Weights of a small transformer language model.
Size: 3 heads of 128, MLP 512 GeGLU, 34.7M parameters.
Architecture: RMSNorm before each block, learned positions.
Each number is 128 + 32 x the weight over the matrix's rms, rounded and kept within 0 to 255. Layers, rows and columns count from 0.

# layer 7 attention value, 384x384, rms 0.0479, rows 295-298, columns 0-191
[[142 178 137 116 109 117  89 133 121 138  47 114 196 139 161 105 138  82  74 180 180 160 173 187 153 164 110 131 124 134 122  62 140 152 121 132 140  53 216  89 113 169 124  61 156 123  85 105 145  93 146 149  51  75 127 130 127 152  91 114 154 128 134 111  90 175 126 132 172  77 144 140 131 119  99 134  90 110 137 156 162  90 135  77 111 206 112 130 107 129 151 134 101 156 125  84 108 152  78  78 173 118 142 100  99 110 109 129 172  89 188  92 123 164 146 172  88 162 165 174 174 104 107  64 130  90 150 174 108 126  93 175 135 106  38 102 128  67 116 130 150  73 186 172 120 155 161 142  90 112 185  80 139  54 107 157 181 129  77 174 157 135 138  79 136 144 138 130 126 122  93 153  97  62 166  86 178 115 164 122  94 156 147 174 102 167 114 116  91 155 155 111]
 [165 208  88 157 111 152  58 104  86 119 142 107  94 114 109 165 120 145 140  97  95 132  96 166 176 177  89 141 112 156  96 211 153  93 135 118 119 195 106 146 150 138 136  48 105 158 125 125  45 132 111 109 110 177 117 237 116 148 138 126 162 153 115 113 210 193 117 156 141 126 164 132 103 161 173 141 203 175  58  70 159  84 138  77 133 154 103 220 106 106  79 110 109 132  99 115 124 144 101  91 167 140 119 143  64  95 152 103  67 136 167 110 139 117 132 167 166  85 136  64 184 155 101  71 147 116  54 104 153 142  73 115 130  91 144  78 152 136 130 149 150 120 190 161 188  59 164 100 183  96 104 160 123  90 105 179 139 117  82 109  84 119 105 148  90 129 117 191  92 124 148 132  94 141 130 115 181 180  38 164  94 103 151 160  79 155 191 112 100 201 109 138]
 [124 106 149 131 166 181 178 150 123 153  86 128 152 145  89  86 152 129  93 219 135 186 160  64 118 121 137 164 135 192 124 123 127 250  95 197 134 155 181  88 103  76 154  59 133 125 145 125 110 132  84 157 141 134 108 111 147  50 121 159 176 134  98 117 124  75  91 144 119 112 120  91 166 142 171  96 183 128  98 112 110 162 216 187 157 127  62 127 114 113 160 190 109  96 193 142 176 170 123 106 182 117 103 154  88  69 134 165 131 181 132 151  58 151 219  76 136  63 103 145 214  95 166 192 117 132 103 131 167 125  62 182 130 116 134 123 121 178  96 178 120  67 137 194 126 108 186 202 148 147 138 153 144 146 192 142  87 148 147 126 146 121 132 123 152  78  94  88 157 185 152 132 147 116 127 135  48 172 108 213 153 124 140  79 144 142  97 131 166 111 121 109]
 [151 150 149 162 120 116 138 115 140  92  74  95 153 158 114  94 120 131  95 149 105 120 159 175 122 104 167 131  54 168 125 121 123 185 208 173 181 229 163 140 178 127  90 121  83 100 135 181  97 107 191 237 156  81 128  99 115 190 160 124 106 109 100  58 119 144  86 146 207 104 106 143  85 149  82 149 141 157 145 156 176 129  98 149 136 139 111 106 125 150 161 164 125 141  55 138 156 138 153  97 167 119 119 143 122  83 125 103 133 139 147  75 120 181 131  61 144  90 113 108 156  58 165 147  76 119 117 175  85  37 179 119  82 116 166 128 138 136 135 140 126 149 154 129 146 108  72 129 114  96  92 137 102 136  81 144 128 139 122 232 126 137 112 140 112  98 104 105 166 189  66 108 223 160  80 191 108 110 116 134  85 213  75 145 152 173 107 125  88 125 119 110]]
# layer 7 attention output (transposed), 384x384, rms 0.0806, rows 295-298, columns 0-191
[[ 86 119  97  98 121 138 150 140 153 144 183 123 178 100 173 164 120 118  85 158 168 125 141 160 143 147  32 160 118  57 174 151 146 143 161 183  88 131 128 144  88 139 132 124 132 118 150 118 152  84 132 144  82  83 119 141 131 146 126 122 139 142 128 114 128 123  93 136 107  69 145 182 126  93  79 162 147 146 104 130 151  90 117  95 158 110  61 166  95 122 102 116 133  91 129 119 149 134 118 120 118 140 167 184 171 162 155 132 102 162 226 148 125 123 147 152 180 180  86 102  78 159 104  84 130 125 103 117 103 125 126 165 181 165  71 112 190 148 123 105 108 112 125 141 176 112 159 105 140  94 166  91 159 137 101  93  94 139  82 129 165 168 182 115 125 130 132 141 117 152 164 167 110  79 123  82 129 137 151  95  93  88 127 191 123 167 144 106 143  95  80 127]
 [196 129 119 108 150 182 169  65 151 150 113  45 134 196 115 157 140 107 116  90 130 127  70 131 130 108 144 112 206  99 122 155 177 111 168 177  71 128 146 120 152 173  98 124 116 137 127 109 141 179 114 151 125  87 111  93 124 196  61 124 139  75  96 157 134 116  95 137  59 149 116  97 139 132 141 145 170 181 145 168 129  82  95  49 155  94 117 157 170 150  43 101 136 122 134 137  93 149 101 116 177  85  95 143  92 106 114 147 147 121 165 144 134 167 137 160 118 143 178  55 132  92 168 141 140 174  99 110 125  79 117 116 112 138 131 168 118  89 136 117 105  75 116  82  51 113 135  83 106 191 127 166 116 131 204 139 127 150 185 199  93 144 127 198 159 158  93 165 123 160 149  61 179 124 129  80 161 152 107 145 117 120 143 150 127 187  97 159 152 157 137 102]
 [124 119 181  60 152 120  66 212 109 131 173  63  57 145 101 100 139 163  77 138 159 109 175 106 117 155 124 128 135 165 130 139  72 213 109 153  99  96 146 116 101  99 143  91 121  96 134 140 106 145  96 136 141 157 130  68 110 101 132 167 158 111  98 129 124 148 119 114  92  98  89 147  96 143 159 133 125 138 145  58  98 164 146 141 138 186 129  95 121 138 151 114 119 166  92 133  92  93 137  76 120 151 122 143 122 160 125 154 142 137 143 165  69 146 160 153 163 108 129 107 166 184 202 118 159 142  97 162  70 124 182 135 110 154  60 186 115 138  69  96 113 132 102 158 117 133 161 135 246 106  58 145 133  83 134 156 105 167  81 155 128 118  67 165 162 127 152 160  78 128 150 108 155  93 109 153 171 156 126 134 156  67 101 159 161 104 160 149  98 126 152 174]
 [140 143 163 168 121 172 149 135 126 166 131 112 140 134 165 126 136 115  66 136 132 142 109 130  65 110  64  97 154 137 151 125 183 129  55 137 127 139 158 123 132 157 132  87 118 124 106  94 132 191 122 141  96  79 117 197  83 130 145 118 100 186  97  33 107 118 149 110 146  92 163 146  57  70 134 139 126 145 188 118 160 182 149 162 161 163  96 115 170 104 123  97 149 200 108  75  75 150 184 130 102 142 148 111 115  67 148  89  70 125 157 146 152 101  86 180 149  52  60 160  97  94 147 111  52 129  88 151  51 115 176 116 132 121 149 127  76 118 137 133 145 138 103  75 100 132 136 157  89 192 134 157 150 142 135  97 130 178 108  87 123 137 126 128 102 142 140  80 130 121 125 118 116 106  73 133 142 112  96 108 103 119  99 103 126 154  92 118 112  89 122 103]]